config.yaml
n_layer: 15
d_model: 256
n_head: 4
n_kv_head: 4
head_dim: 64
d_mlp: 1024
vocab_size: 4096
activation: "tanh_gelu"
norm: "layernorm"
norm_place: "pre"
norm_eps: 1e-06
positions: "learned"
qk_norm: false
attn_scale: 0.125
bias: "all"
tie_embeddings: false
parallel_block: false
extras: ["capped logits"]
init: "trunc"
init_std_qkv: 0.0431
init_std_o: 0.0431
init_std_up: 0.0431
init_std_down: 0.0
optimizer: "adamw"
lr: 0.00148
beta1: 0.95
beta2: 0.95
weight_decay: 0.088
lr_head: 0.00593
grad_clip: 2.0
warmup_steps: 447
schedule: "wsd"
decay_fraction: 1.0
decay_shape: "pow"
final_lr_fraction: 0.0
batch_tokens: [32768, 65536, 98304]
seq_len: 512
doc_mask: false
train_tokens: 284000000
steps: 4476
dataset: "wikipedia_en"
Each number is 128 + 24 x the weight over its row's rms, rounded and kept within 0 to 255. Layers, rows and columns count from 0. Numbers have three digits each. The size before them is the row's rms in percent of the matrix's.

# layer 10 MLP up, 1024x256, rms 0.0648, rows 494-600, columns 192-255
103:120132120135207099121106076125110112099137103112161093172119130125163149133135167119128096126144115158188161125153144120135141126138129116107112132133162113144153114130104132107094170131150139
098:079151106117140103110100144157121163094125131096166155110124094173142125130122142090164110169165164123111190142088140163123129150122127180117140093089126127124111142124168121097107129145127183
097:124134118112120105123146105152112103103123106118144187120111126174137136115119074146154102149101157075087180134120082146153125146131104128068110175110123138150128163133140148145124153136138125
093:155119108094126094139131145141097140153127118172118153080107109124181143105163127115113116107151148149136111100146152147118114135130122146100094119120111167142129134132118090152046166137155144
100:110112121131108147090153152102129136146115120098100132096167091144096128152149130156123130126145181116139126150149099177131080129133153122140123122134118096071132193141106161145073150150118097
102:137106125084168129107141140152153137116120086142141106153133104147122111157142115163122143158153142167154088094141172106171121142138099083157078120132087116082132128129159130127127164126150145
102:098131120138136122084119157141096130122127121091128094146130147111180107081141159173137147139098141129138111112131155124187156124145119111131164145138144133175153113143098125161130145166120087
100:107177103129152143078158151154098126137141093082182122100163141191146148162176135136110125095116145108113171148160100136111125121125139137127109127103081082100105187109151112151106106115120151
089:122139130143123148110129076176133138141108135174165192115093130115120148123153134156127150121143172104119133143132110163157079119107167146132114110109122141085107127113118136083112138142132105
098:093139065100148103077102166134135113155085145144121121130098140150149157125146119103073158138103120111139124144104124148161152145128080142112108119096104171099096168117117124110092136144151117
102:115135143142149123106117135098100115175155103171111119140086106142160119115142174139117105173113124113120080141101110114146100145160113099110134129106134139121144134105111033130098136142173153
091:122132147146135125119108134118154117165192104164108127150102101149121156132136149144154120082131162135177144131131157140142061128103127137155142134086106157122125124114100120116131120164145109
099:093105157105145138116113114122159143153143114102134128145102089169118120111095120094153143123141131116084132127130174150116112167181134180121114095130163080116097130104151157137151142115119102
106:118160164148135159110133160160105130130132123137169161128097118164133127164167119090141114098122162142121137153162125125129141141164094151114075103065097076138115118115164165148108113138137094
107:117140143138167126143148144107111110125126094125151124169111135125107124148109092156124127148128142139164130119133128129143158103080115134114131127114129155077095092112111076196130099112136139
105:132141121139120123131092117140130118107124104155185113146109095130130135109128131144104143148104148148083150135113139118153085172153122122124136140123158150141146114127128107155131151139130129
100:110130132113127085090171164156155110099146139132140149131107122131154129119141138142129101080148125140124166125167091120122119148153066120107096167124143147114148104122101107164119185110125138
101:144141134120152164105117178125078175092122087092128142177126145164135125168145141199132120086121170142131133138133131103140086171110130138107188114112113091159104132092170127131135099141132119
099:090116125137148110159107105101112132150167143116124129109162135122167121096149120126165111101099126110131128128163073128173126137149111140120114100118140104106152133108177099095130136128148145
088:095100120151141120132147121126133150117119116127127161121146156124106147138101100135134154138158152086119152144132144146157109128151137116118124105101083116082125140106093107137104124153152141
099:130112140122183088131076121083154104109122087161174136172116133142107119111138105124132095158172153090100109109095085170132142119129112109114110103155099141123124132119084127127100093147116150
097:127103114147154123134160105143077137118136123141099075131154131104142110127161149105151159125111150118127097108107148122098101137078128116147097098126152102160090105145135122136134100134176130
099:165136103119108124111124100136127068129148101124147104122072142141160085127116128141105117123104160140137154152133118139145097118120145137125141125174089136140131141138103107097091136131093135
089:125127145124118142103167120126134108135110128133171126106115147133148104145074106118092112134121115134125129195163172136100134146096083122115072126131123159103116099110120109121102109143152162
105:121173141126118078131103128111140131113166143153113099123105108097129156135163148131133159135114127117135142157128130131096086095101099131117107139149178139153119130136171134113117097120121157
097:117124121079136109138156135138126147141141087125145138110080120158152129083112139129136130133114149184137140134100132119122107150144173123152136150099146104136090110148106123181117153160135149
101:066133097111127113117109117111149111108135112170123161144146136139136159151142154106120128152120154107094164130147111112127112160142126172137135149161117149092170104158117111120111134116156102
107:123200108071162118088110131146072125120129109129154122131093152132123156154137129137127171117147147130181113130181147123145158140152119112164151106137114095135153146099167113148150111184135127
108:136131114117158097095121147135082115097147050086151121124132144106141117129112081129127137150122155123138185142182169123119117115122126142166120126138177116119103140104120129120142155109158139
099:114125103108144134079099155125149111149149127134096168147124138139141165132117142144139130124076146126112166132131117115141151152122104090047167132129138122118172131141099125104155141120139160
103:142147165134141136116129107140156078119080147169096122145132082142116142119140100143166142106095155101168140124105079105106141148123125153128127161135099091114186153159125127127137111127107140
099:137145109072143122145138116151142112127147142160105116121146108142119134135134147166151133152099144126140129131142144091136124148137130121139076153129152154131132100127114086106140131144138150
093:160160089119139091141121101130106123121146107132160133169171124147151087169105092193119135146136144094129101128102115077192098144160099141116112075136128095120128089143095148201138101121133153
103:145139138147111124126125136171131103138171135144131127123162148131140116177127106161102128120115168102121166126158146126117128148151141120087110152137127103095117089142133098166116108118134126
100:115162117110161124139116122099141121102120110150107138108140123149103111175088141114155132112124141108087143146185113120108122093135161110132150151157078081140119095140100125156144139148122106
094:166146103166199109108148139142143107116127122153146147176096164155132092159115123152100117172113141093131127125122152099119124155084092123113118133098104103192143111107099105142115088146131107
105:107144121112168149142152135106144139160139148168082109110117146155156106160137128130136097114090146097142154123071130146121139162134152117098097165133111149134158135102106137110102128114084120
103:115142138067159129138145157132087155138187124118126129108098127110126173117105098128141126130130153108082122112155133097156113156141142160116128153152111156076080134138143138126111104120127145
094:107111132105131126126146111112083117144153122128122119108134131134126114118105153114170119107132177126141129120120117102129127146077110179106146088152085122119131163158162091151148149111172132
093:140127141062138112153144098138074143139112149129129166113122124096125167135109122123150119140162117121124096102112121137122099121148150163154155125100142081086113153140131134094116177157144130
101:098166087169154106106110129115121119165131102110090132080142124131122112146161082159141108092121154127139130110114179129099102155136153133104123101097102125113126139116117120136081139132141120
103:150185133160135112127135117122133101135151130149142112119081121127122150165129155110169168100101183110089124127093152112112080114106141173129144118105150124145137120107154160142107088151142158
104:147125151113176112124122147094128102092095114116175140139116133111117114144135130135142108090080153127129161144111088104148147110081117127140151186108127111119156143164180101162107108136143147
099:100126136124138091129191177145101154146128131148153123125102125103088094157131079130120133161139115155127112133171136112133139156096140130095129124091119111158157131095123089154126136147122130
100:148128137134113118135147141093134101105110081143166093123130156172126147119099094127077123168126132143162164084132191120143120136102158129116102076141132134113133114146126116169104169132146135
096:149137117092140155112073121127146120170141113151114154097131085112111159144111116181149129153138120097107138101155151108131127175169096114131087165153127125121151128126117136126109149160149146
089:124105120152125116096098155143140113160138160138107128147089117088128140113145118107135105139149144133149136112166137145135141155134147091129064078078169113122129172144151118154157145148119113
099:151123135148143141129140143150143116127185075084120080137149156138123088152143117122131165137108113145127106166154140125135119135125147156132102090115132088134159156141158128096140103117167119
100:107161137137108162075128123159109133126158108133118144136077141140120088126136109111085124150106151140116139119137120082116155108080082116094145174179128145121123126153118155112118127147111135
101:153118089155126089114151116177121088094159101159157131125060122181121108138167108113152136107104115087104102148193155130129098127129126178169120143091162126100137132145167116116147128150110133
095:059130150155144114146139105152095136090121131140118147113136105181105142149171127146101147087133138092127140150176175121128128134117127130139134108165089089127151122153155152133144132136103154
105:102149171119126151103097095144096176156162120111110171153116099127095149150166132127164159145154158141119142125107105123127161111173139126130152126103111103150120160157181122146133139076146138
109:129157104151106088136089124087140184147155112146174127131119080137176067113129129167112141136108128135118146134129092137145100169177150108112151157079129131123128124167126133115104127125126134
094:063152156149147089142135117124101179132150125106128169081127120126128146106103112159123149176131135147119098135151152118127099157105132111133141095130115140112125092146147123139115101156133095
089:108145116104120120151118117098136109136131083162136114127132158151098131142109148138136141149109164150144120150134049142144128147063092109157113130138140105129152096078172162148142136144154140
102:126115107141133163088105095112121161150106123140113108173103171140158144175115096140081122164160147137184130193133160138153155156100101125149131148133114140143079099111109123125133112108145096
094:146107107136115098102137111160082120103153124144171160119113112110159120134133102138102111137118169121150110151149110135097113129092133120152125150164130076091090083087101123095140126115134106
103:080169127136114131128118208130159106156138104124120097134138141134118121150141093140158120117130172084121122159086127128123110160183119143070115127142152146150122132162119151110143164160124136
105:129164143138117131136169096111130136126137132148141123117122149126170103100154137150110111128116154115109128148108146148163159175110146112073139125106108109145156143192090125129169129088163124
108:117188103146126159131094117115087110145108101121129104138141136096131076147072102126157132112139128112085122105112117121127146146155105131129123138093121134151147141129137156116131091152149085
108:141123117092152112137134183162112113104142120125129107112062122119097101144150133142088144110100171142134125153128082108124113127108140133166131145137119107144141127136132116136138174184125107
105:089137128147101093118135112129122122127168102197100120185093154149141125170157148115081177162153122133137190101190137100145108195139130137116158100138111096113160145136118176121147121132111138
098:124153126118148081130097109098113127091168116145112128082096157138140140122109137135142148127142119175140116092136119080094098134133113133121085121130082149122136129105090096122124176151144091
101:137113122143104138081112098104115098127163095139143111123073127091163160135111134122160129139100156141135139132131125086153126125143141084119068138142135167120137117174094114161124167084127129
104:099176124144137090153115138069140125127164142130133125151104094117110170133188146178141165138111157103081124133128143111108099121117142090168100120140114143075120115172130162146119131134119099
102:115102118057136118121094124102139172093145155170146161137124115108111147144164144105109148100122139104116112105165163147151139130121154118177118135127168122105125120098129094143138102169115176
101:126118111116131103105143158119126086108159148126134109181119145164133135130128150149093127125119137108152135157123113122107117133106130140138155145112120096156127091128116116167127133198132132
097:106109059128164121154106103130160136155104137148117087118138121145107113169112139126155138138161169125138104160108116131105090104173102153131117082110135132138119149106112105136114089137164139
092:101146117096128140143115109126096063120135109088146174138141155148119141143128134113141158154086138120159142121115177110141115141113127156119124185106140083143139103075127095145146103126187147
101:096133172153140136139078147145088144156176120167139148120139118141104094140128180148111153119131133104132140126127141149124127136128069162088136131071145129128143093136116166131157120140148097
100:094132141100188115124141132143108121138143122122131147138175120154117110077126123138122177107128120120147143127111123151117122175117129129107059114121105146149097095145092097147115122096119146
104:136141143143106161151143131134105102108169092195156149133077101150110143120121094136112113122130139145143135109135130109150074140097165122143122118101080143080110119123141105124125167141120122
108:141094108145136128097112123159126100105119121119129092159125162170168123140151146138077089129162162141163154138127075147151108149129156122136103145112106130128123092121143115112110141145136109
098:152098065144125090121101161174134147128142155134133140117122162188171102135138097095100159138121114116112091149113158122117155125152094119138114107113102136111122110120091123109144077121139137
102:119172112101121126129122160095152152076134113112113167117122148131139140125095134110125096131137164159118082137145092135153140133141103131085116122163093158090128158130122151142114115115180127
095:100142094155140121131140096147110134170132095126135144157096163119133143153138165123116154105116120140128116158172153080098101126112110158096147119143144067098150104150127165145145152130156146
100:067188140114125128114136095151100087108148099152105137115084150133106090115150132164103122141119131138111156146139139125115096138133128129097082128141111144112133128156120116118099134126130127
103:119170118117140115141102150119128125136131111121103123160129129122165162144197144103121093117140170133081127162139113112133162143134137116102119123091123106157151107125129168132139117125147083
110:085179129117126130121102121102099150134162161141122114161068167106146130117122137134142135113119102109111127097121184125120135111129073113120126132118136123138140131130112116148149146136136123
093:106114113094112143094120141127084107145122113104103115132120187104104124109092191145132083095144115128142079125115130094141085116148108154119109131113156077133142131147180104165117112130132145
093:135178055100137099115108135102117086135133098127145115107149134123112085145109094143149150118149137092157135141108141180135081147114117121152075126120096095162130128146113131153128092126120145
098:118147121113149102102152125093128106112124098123156139175121132166147110150086144125125121118140094063104130115156165148139115121113071149122141143134170149101144112159082121158140119143153109
106:121144149138112120132138146129126146095131126161141126151116117124148160143141086102169114152131123139147159152079130142115075133099155126120114109082149092079154175114109101120117178155149160
095:127127152155138111124137144161116192098156152132140083122072147134143137145116106102114135170131114116126148123132164151120124143148131166132133132146081126158113117156130140124112134092168176
093:105156150144148095098102134129111136118098101122152138101108146115148113127099106165141147120178158157109128116141111112157145107142164146115096158150159116150118129134081121106178157138146136
097:141119094090111120108133156125132161149123124103134147112107094133169151150146124137120168113111153164119156105102117106080099131119130089126148130185143149101085112138120148100115178109179152
103:085120149118131143141106158139128067095125126135109110114133148114116154143142154124109110135144156162133139161125119167133115146144129152088103126124130126143127165141113137130140120133190168
093:119099126101164107143149146134117140148119099101171116115130148129130131118156075117140111094114145131123161126157140140115108147136159117078147133131106143112120148100183086144098132097181108
104:121146115131147095127075142148115151167147126144145130134087088120147101131167139134163147087144131124076129148159112103113098145124171162168118108112138158113150119155136129134107114156120150
099:092106130140147122131090107084118115098121132137160104122100119180124122142101138119156124125128091114147093109139136142108128147153131133080152162133162132114118141154181148119112105152203138
092:093145098115143148103136169107144099108125131111105103129122130146177135100133097170089150104129089160127129142122149143134142138144156151131112126100110162134127149110127117134131170144128164
097:138084103105130144139165116132153164124131134101141117109120142103126149129152125129111116118136118136116110170137138149168158124120148155123105149134079111091123173141096109080113126126158160
100:138103107133133133067143139159132140130145082160075156156123131152148140144096125151098144132130122127157110156111122137106133146116086080140143157120120132131112109110124113156089121140159151
104:083167115090137137096118130134117117157108145136170125139081104153128113131130152139112103123090160151157144092094117170132087133117139157115081129106102143128100144143123114101113147108144133
094:115132132138159151113107114148138129152124158133162095077101113126131077133118077128129171189116161108138158151112115149149109134115113125123100103134104132118084106138130103164127138170118156
100:086151130145103085120112115106113126135104083113142119109143115159135137101139133126145128154138153170115106179102078135142092149131138153119116138092114087158113143121121119103089134124139144
105:138155131134116128102136136056112155145122099093135137114145105105157128116126111130125170107104145110120097112164097125150134144137067183131087113102114107107138154129110122151129127123164092
097:149120061141147154121076155130107110167163138200112110155130138141151096149106100135154133121133142075084132132118157099124108099099135139078132102146109151130100116137129077124155099165131128
097:137149092112116163083113141070130070130113089170093115131097121109121150149099105169144137085165168144150155153180114095097106119145143153123133150132128145101139088108097094135111146149155121
103:117159120071163160104156151130111107131153101123136128111109119105145179130107128163157134139102145098148091121112112089154107151138125141110100142140141110147128157108171106125111121141163163
090:115104131127185137117116139156109163088115068111154125168137167158187117125125151157152156121092136128133105174147130139125166145128158110130088176142116160117114118152104114118136097097115099
102:080167112163140108115127143164116098081135145127083142159118145177108092165093108162148121111122137098075122124145141119100104167154119139109167121103122122129122166129139124096168121160158126
095:132160117116129113168090151146095140087156148083159107138118136194106115124128131138107116150155117127098142139142141127148129160162121156108140057070180113097109123166113135162158115138139148
107:075122112120189161088119119152083164107177149134102137177107118125102096153142152169163147096100149083144099129131138123173099166131137113140172160132142115128124118116123121135134122111148123
097:138175086099160085128108122121111149118172091148110118115128150083110130147100115126139140175101129161154120125153134110098114108081126132112102158072153085093115093151133140153092117121170176
101:114121105152148100101117139097138120139145158179146123137105127177119120133152093138157125124126137086138117144100142100152160146106167107140088131161117115134082139127085143149116127113137132
101:103158102132145113140127098116096117107176143134126137101105130116148094194118174131079137082144175100121144118179114096140161138171107122088136111131132078089092083133101154105096112159132137
# layer 10 MLP down (transposed), 1024x256, rms 0.0521, rows 494-600, columns 192-255
094:131114100134127124104108108107089121095117156131144129110138142083117162129148182125154112134123129129109180163145139154100193095093142098087116128098106115115142145143160145152149072140101135
094:166088151123185118110110093118153120135139148139125145111140091134120134121104117136105102139088113108112139130103120106137089137130137152125163173147132140131146135176078135134132141098115122
098:184126132116161146126141122106135183105139092124130129125111121135121142151133161117156158071151102150161108127146155077101123104166125097145137131185162094112125130105126152149113098114174152
093:118115164112108172184154143102127137139105143142132124136114141163111133067106151148127143156123125131142109160119124158112157104099127106151122162124128104116094148162087152117157103126169150
097:089135128161113106091138150088086153138147147139122044118183155123143126109108138048147091152117097134108118146107136159127149130140120147140099114146134138117123137157121088164131150158183151
099:120141140131121139097153137142149126172137149109137107129146178065096139149111175121152137170165127093133123116131122131139143111149126118136136129157134142148114071108127122127142078108107131
107:137102122097127055169132172114110160126119115134123144126084135123134136159114131134105138142162146081153129186123161088071130132119113102127093111107132122166106114118160114125138130097123085
106:140077148126152125094114148132118151111129176146111126141152100103152136110143126103125158117122150124117129136083083146102126115153132150158145140132115116139110153101162142107100114100133135
076:130119137145129119121092144116113151138106146099106200134154175140135176079093136115116108116148086138127118113111107150073161138141109091115105137170120121152143137139110130154134124126122115
102:089120111150106143173121115099138120122113124119139121136120147145163133128134160152121114142125157141131102148126104101170125080124139148142096125134144136149128138131121145142137104153088112
097:110137151128116092154097110118161171133093127117158144123160168118143130162144137132136096129150139078110119166134122070123181098127140145133141168098130152157157135082155134181102123132098139
092:133134117106164104108150143125096162116127142121147150102139171159108093124122090119116147143104109145090153142081118142089145153144083144146118152145121096115114146104145130115178166120110109
098:126168140120131156112109128109169133133112098128134135113137121167101142095135161115138127122161120166105138128118154105157136127120166091134153161166155090168169133102099165142115148116097134
109:114213168118139146099137109094116118170149114110133112158154112143113148107098116115116114117103114142088151051156112138099104159133137111129138123113142109140110155142121152162105131161140125
103:121125126109157155116141117155126120133121102133137127136116151129176096108129106154156118163088107130122157115155080144148156140109125114160135157112110122138103156141126132137118108121125110
110:118081093143123123152101135160110143165138128104131107156130059098131110117119120138159130129088131140109087100128142125132124152143141124120144103136140137131130123171137148177128111115112128
100:128086155138119141125100125117128103151148178144137114114134098108143120115171089125082108103140092162141125141126102122138127119114143129116126132112112082158126107127102158103116116133139123
100:115125120120158135108149154117168117167166138107094152117143094114181091175125142130080128117174102116129125099128140117136121114113123092152105144097137147095125093097126141098127129141111100
094:164137149119108099107135171107122064107128135142117136104110128205138152134145100130146117145134090130115133138159141095095138109129126121139148139117112139096110142177108124120159182149186079
088:169095147148128083129123172094119139160193142146136122111167120120103131138147141164135118123125100119147090145090112138103122148107137131128144144135106164160138108065141116113128126094100075
090:124102113120100139194119124135140107114126136119149127129095132125164108171158170108137136104110155116132144126140123136137131166163135144174120128108129116097129122131152117088113124074133176
099:138136104145142093143157116184094123109114115119120159141110151139112113156126153152170110104163139110130111170141111144113110114163152094184124135121115142104159151112091134117068101148136126
098:128065150112148117163167109151147138127149161109187144081157139152134101112138127121120069137105113136120144136144158122167119143158162129136140114130109150117098099112095095095124118114129157
077:109102112145113117156100150072128126136111188135096139118136089124107171098107154096155086134176120124160146090099144138158111160118178112114134125126145141137149116127101128118129140124155099
102:090140117123120135155145157098151180124125141134105141105070091122141071130152145123117074109136127162123167078109127117157165156092172176121151098159078126119136168125093117097120117141089121
093:181127137100135151134145160137138109127114166128137090169154134105118108157131160125116151127142061074086137142118135125163160140094120126125126143119115109108126130095142137075119125096123127
101:125134129107176107081102167152130136142115117093140113170094155123154149171117093151112069123088128128139083121142140151128158130112172127134093085144132078125103132128143123146144098115151134
118:085110114108133137110135121134107089146142126090104102128132115154170167122076162115123115154089120167148086173107142148102137131108133123115108161129132110149153136127120133145125111132150131
108:135083117168131143117126147137115137124124124112126090108112138112104118115117091137142101105143103114136130118158075118113120153110088127124150135100100131149093176133138155111122121159144137
097:118115109136104128140138136150147187075151171109126136103144138139158109143148141124135137107132114125133143114150130168161088096116140142148162137087100137134109134127108171094106155158118148
103:115143107119123123145157108072093116123122115121194142129113139158147131145119132069152108142139062123116136145131142094141130139144117115119171114122126155136133113152125153139120167121115174
099:087117081146135143116112168107145130113157161135152090110122140142118115111138132132119118142188142149111141128131098115104110117117144137116153085154124118157132175137104123185106148143130099
077:134117114110136154131120146139123113165106150121137105117165118116110104132151144112101108093127108156126110159113165189116115096145090116161117133117141174119134122112135177119189103095153119
101:161144095101151127121142142128151095144097154101126136119127139138100134125159139150132158156133143158106148126121134154130123129186104139140115101084119153141135126122101088113157119189111128
097:118113087083117138116139131123092099146142152143146153123147138150113162105167128120082149149142154078168105131132133129147105101127141153064113123114141104124100135094082132125106119152147115
096:065106130100133141108121152149119147139133134144114124103141107168102082096100145202163162105092111100117138123130157074163082130157132147136123156126124134145109133080162119155110107145118109
111:127103153139167134167100137140142140093147110110140135136110132114136144129102113121158127123134147143138126110151123165116141155132179100166140166091127094128128140069156137140162099101135127
109:126088115159139110101103125156113147138146126097132078159113099138061087134129120129111143118126098116090149128136136159092102105148137097155128117171132116107163106121147136098133105142077122
089:102101158174133149148103123134143113148105143122113124142141144069122110095147148100121135106124083092102088169101125138073125125136139114150130142120191127094199121119128149135111097107158089
098:102146138172095124144119138137171128169172147138112127163113169144146073119111135095118151085098099144133125142132108142140160145141096081125128118133125134135108129118090162148150136083122116
101:123137145102129144083131127105132153154133151147137151099117133136149124155194115095091106148154146084111140156121119114135159158155179083120145121184093152132139102115133126064144084116128118
099:136130162129104073115110152117145111131172136131127088176141153107129120119107151159103102126155104147111151157122107118114118152191127107078148141111135144081153147129144099157165133138153138
116:142131102125121077142131090127128118156064144113127217131114126124140131131143092161129130131087146133130142119108133153171130135124123142132127082118135105100100148139155102055119101154072127
096:104184136098104142106188164115142182126101089165147127128183120092151119135088092188102116141123125143106081134151131133131113089132129133147128093158148133120107149107117132159106104111121171
095:139081142185082128104122116157102119117135136095165105156122134146119100154131175092094105104141139120119129157130137112134153082121130078128157113148118115151155122116077132098130102121145114
089:117140109145111133136153130136081128151085138092156105131160095145131142117128090073142162119136147152127121144151132096146113093115117109142116105111113117090086152143073132104145129100128113
086:198123093095167122148170127099136131138132093122147115122126168115100085147094135128123151157106118105136145150146137151135136138118091130113164111137079126153102096117177112148128121115087091
091:140123189126139120080138134121118120111117120111133135137122155142110148122145165154163093125097112145134091158105140139126109165128148134126118112133114110143090146076135136112102144112130111
108:169090180112138142157199092179126109139097136118179128124166057091132147124131136083121145142121120128137159137114141159127104121159150123136125093069093106159129146107150123122137149117136141
100:107091130120154137098153154120145103105164128172143162141151113147119113130127125150143165114084113102136159097158147144126152100148122141141097125083114126098108101141117140122151131129134119
090:127126160125145118135135087130164134126115109144104082142114090122113132096099184124122095148108160097144112121112100153089101152143125105135149087150127171144116113133117081134136126128130110
107:161128148126177141165130152146154127119110172119130102134131089137146116111099164124069125126085087087173108178111136155107115122099149111059142122122159089128131081138142135144139077143132124
109:082132140135134104124106157081125103143154081148112129118166144140137124139125187185176130093134136120103133148107123126133165139079114148134104159110152139153077095084133128152131143086179131
094:111109090148126125092104122126158143125153158153135165169113086152137153124144151084095096119117120132137139159088147119107120120111186124103132169131124128105094136120098119110120100140121158
070:138171079140134141124133131128111117098121128144140121092140124119131129127131114123129121177156095119107125108100150152115121149171140111126117147113128133134139126124126122087178096139125139
099:137172150108090109130122102153129122141152097116171152129079110147158165092139107110142161140140146137115106130083124119126124111157121179145111118180152120135156158171093088088111180111123165
088:095143163128183146158125116082160119156135114127129112133128142150108128115122144140138130128098091122100111113130110090171092131170151121094100160121143150123115137144142156155140147123138172
104:153105121130162137161128092115161110156137116067148118134099094098121153145115121098147099139110153083133084136122144138111117108099144145171119131118134103102076151133116112114116148132138116
112:098122163174108137127142120139113105130128122132120119168139126109156158147131113117136115137108138115123120099107114106140152137112086115124116148142159129130155130138117083175102136126130154
113:118137102154109148149137139140118127188129135120134156150127104127121118122101088126156145147112120156135153135128117139098120156100107074131120121089106167104117134095125154099131118074134112
104:129133146149144106102127144109156084160146166186121113094136137110089122127131158135107126074189183135088148127133170157102121121152126123172111128150124138139151158189115097115179133094100135
103:135152108100130107154097152105139170136138105100117135114133141124156140172155110132132138108143121169099100132080095166136143087131109133133144124127139158123112201074158099138164104189109105
097:155080175152130120104191131098143117084143106121117157147113127110102138174135160132130132118116116120112108139155156103133121119119151158153158112137175114090138138132135141091098128134133147
102:110130105152141156185111159136134138129126121104142124092172106132110122101110114168114168124142142122134127154169150156101107111132135146098169114113117106108124079106076171166122147153079126
110:165140139154140105152136157165114150131156152137118125139124119133113129136149139140132128148093143157123145144111127133109100137116113077116113122105155164131110125096156166167130120135093105
101:109172156108108088107087141128080154140127097093148094144130113146125125116130162129164140139137157104110115132147121158144155123131102155133160099140152108139126105134119187122168116107120083
102:136165098145096099146126156106154117133143106158079140124137096154129108090137148135108131186158148126140128147159122153137127139110186154114144158143139120154103174129158142100152152130113125
090:164112113170117152139093125138097185108130120128102101117166111178133153134131122129132135147175121108084189129121128147108109121136154117126140198125104132130110117145146129125112137106106094
088:135115120105140163111118144131162129141160126122130133136131127126083104099081127145116148128113132157145127079129158123147134109182200150122102113128124125147124125182094124147154147077115128
110:112104144114127143142138099120102135116117092089161128159118115142137137093174082105177106110088101172144134158140156188131135142137147115128124099149118124134123117157097132155181133109138118
100:111104138158105093132110146077102106165162116185165097147092159122092115124124121150160121144086124152127135126148170093110101114115140117138143160125141130113054108145138127127138122106138115
110:167135090120118166147120129111102127123110133108124152153135114124132147129113135158155107149123139145179056199123152139118157164156127122103114118149087079118140128111094171084125157129133079
108:104113113144153155149144117131108135131101130125092116161132145135117131106108124142134113142108089093087103107112166148125118161109142099111116173111141152117128139131123149127133132106097101
101:157098103103121145148139109129114115119155133075113161133171137111133142118089140168141098156103117111111132128139119150136127087112121120154094142082096146100147135101119142104122124091151118
098:108088165122142162146148122141116114152104107138127116138153124152078100133139125184133121103150106087165118142103154181114102163119166135125169086098132090123139116115151111154088113145079144
096:146113130123114118105141138130126154111103159114133105128098109157148103155142101150090157133135133133143169168085129118101155158130075068127123139148098135102162144147110114139097107143115119
103:124076142110187107144103113143160155117113116153100164112130160130108129103149156090114110132130178131128117134077132115105158127124123108136139083116120107120158109151122115106087127123098072
096:144106094129099122172096106100132112118125144203113115099144121162131124145148128101126125137117075117086156113093154139134112145123144119110112110120143121114112121125136109108136155137142127
108:150132098143122162151146144123135123126109125148115141132103129105116136141160141174116138108163131155114119120131134177125128118158157150099077118128118179136137125165138119087104076095157103
092:118118147120139164145112139081124140146090132141132131095152116079102110121114116114088148131136154126135078141120120110134148090138119149119123142126138158170172125106161175124102125150141116
084:141143149099106116148148087099132135109093092159130132141104125107117118121139132093117103145144093151133133117089133167120097152124161096177146109125112160128099122125128153157113111153105136
092:094072140124134133104150098115157117106149140124121146135130105138096116145108119102125102147120119118155178173143097138131125158096141109115125159104123123128134128160113116134164135170139145
110:075128080170119132106141114114113118151138123118151127087145102150119117156120134134128155149064171151153131114116124126110148124074121155145139134122132147117123089162128168109121112122150113
097:107166169139106135139129148133131136088147123109084139145159137159088140158140154174154096157111114135140134135099116130065103093138148122112114132174140166112140174226123128113147082149147149
089:119116141149090158156140147144113168098127108122110131102158119119161128114117160111131092132179115111103147108144103136099134133080142114179117121123139105152112132084197172123167069085125129
095:107152098107125111137130153118109133186123108119186152124168087079130140153141138145140128143116114128164138114145104159102140088128068139140131083129140113195119117136139105156105126140153104
103:115131151119120123152164130134134143125154123124144202108078119118089123168127126082135102127167150142090137099124117131144165144103115101157109110136110160100112137159094100112130135146128123
086:114160118124121107127116123118143140173109123112089126135158133133161096138157150127160060116163128118097106139104126144156130166177115089114104075086140084159131138109141102145149121120109105
103:139118129135138100131107135125089123168115127080084124179156146099138141122064112155140149133139109082130123168117132140147125122132131137122146207076120155135095128136125140126126139161110154
093:162170118134153097110130101131139173122116127112114150114101091147126169171108086108146115101126151136155152117133144160107117123105107138148130096110154077113097121121122090146134132129095113
085:150079141175141152142113108173132126202118156140098125095152146111122136126134141126123159100123162131132114119114134109123127112080113125115113116126141129149086166164108121133136078115156132
089:101111150133125141170107178144105123077125154093138128132101115116140119156111149130128164136131134133116074097166120109109115119140124085153143118171178107144134083125159109096158127102130126
103:118151117114090127117089160104155164137099189139153095157118133141084146142130142135078139148093154092132108128154141109124109186118122138135133126135171149099136126130128108117115095126077155
103:068120120167141107116100177170129164130140124137181102152113128157171112100118161109103139153171113131136077118123143096141124157104121148132139133130137142157128091083122126177104165142146129
097:142145136099082149116133145117156177060083161107122114159137131118168091148110123087088124131084119118126088139074155155081156137092118144145150086086125103118168136149110129099120124124111113
094:131106086178106115124130138127123128163167136134137119118139113129137105124157118144097120104068100093169140115127122138078104125124104089103170139132146165101122138126159141159101109152119150
111:125116116138124111106139133156135169099142102123115130074146109087140127106139125138111139133095117181137135115179101083134154129147115091122086124124106124131118141118182139124115142098140138
096:121113108142118116118146154133099141104131110106117163168136145157145140149124128145104135144166155147162109161137123108100126117158139126109115161073114114105076174114108121118109154095138141
095:145083112123127102137128132125128129109135151112123075155120146130119172116125092082076122161136118108124132140116148135151130130133119088147108119159087173119111108106099166119194106156136156
115:151119147136116111109124132132128128099165139160120100105083106105118139112123151127105100143161124111114161117074109123141127120160111122157167125158146149128186151156129120138142152132139115
090:133135139142116170117143099127134107104131141167144131145166132075135147128088134137152122129131084146128117112100127144126117108096155099122140159158146136166145139126106119117119166125166142
106:174139135116110103132134103160106101134165155128120144070126107153105122106121103132124095132134141113068116112083101147126093113128154149108138122115098159151130089145087170113156148184097146
093:145155146127132109102114163110123078113110145157112137179120125112098139138134136161149126161086090143127148148109121146194135141112112126157094135165154134162109120120100139156083130097162134
111:113148166117098142144111153122115142095127176139172156097114169130141123154123168142146107122158163117135094148146148135117147140159133153110108137138143107139093104138123129097138132109100103
099:120164148145158099091095148116120103177177140136148109136132109123134132125133136104126097118116111098136141089119161135146140116148093117126147103110131149199132124103123119148164187111116126
099:095134140125184139128118182150137102128183133060133131159169133113186116151090113114165099066098137134107128187134138113140138094153130113145153114064096099129140146136108092110118131144155138
100:142147099076142123183143135167137105155142127188139122160139128068093135157127103136110128142117128105116112117136145104128137133152111116156085137136167149131137166152153093113153165118100131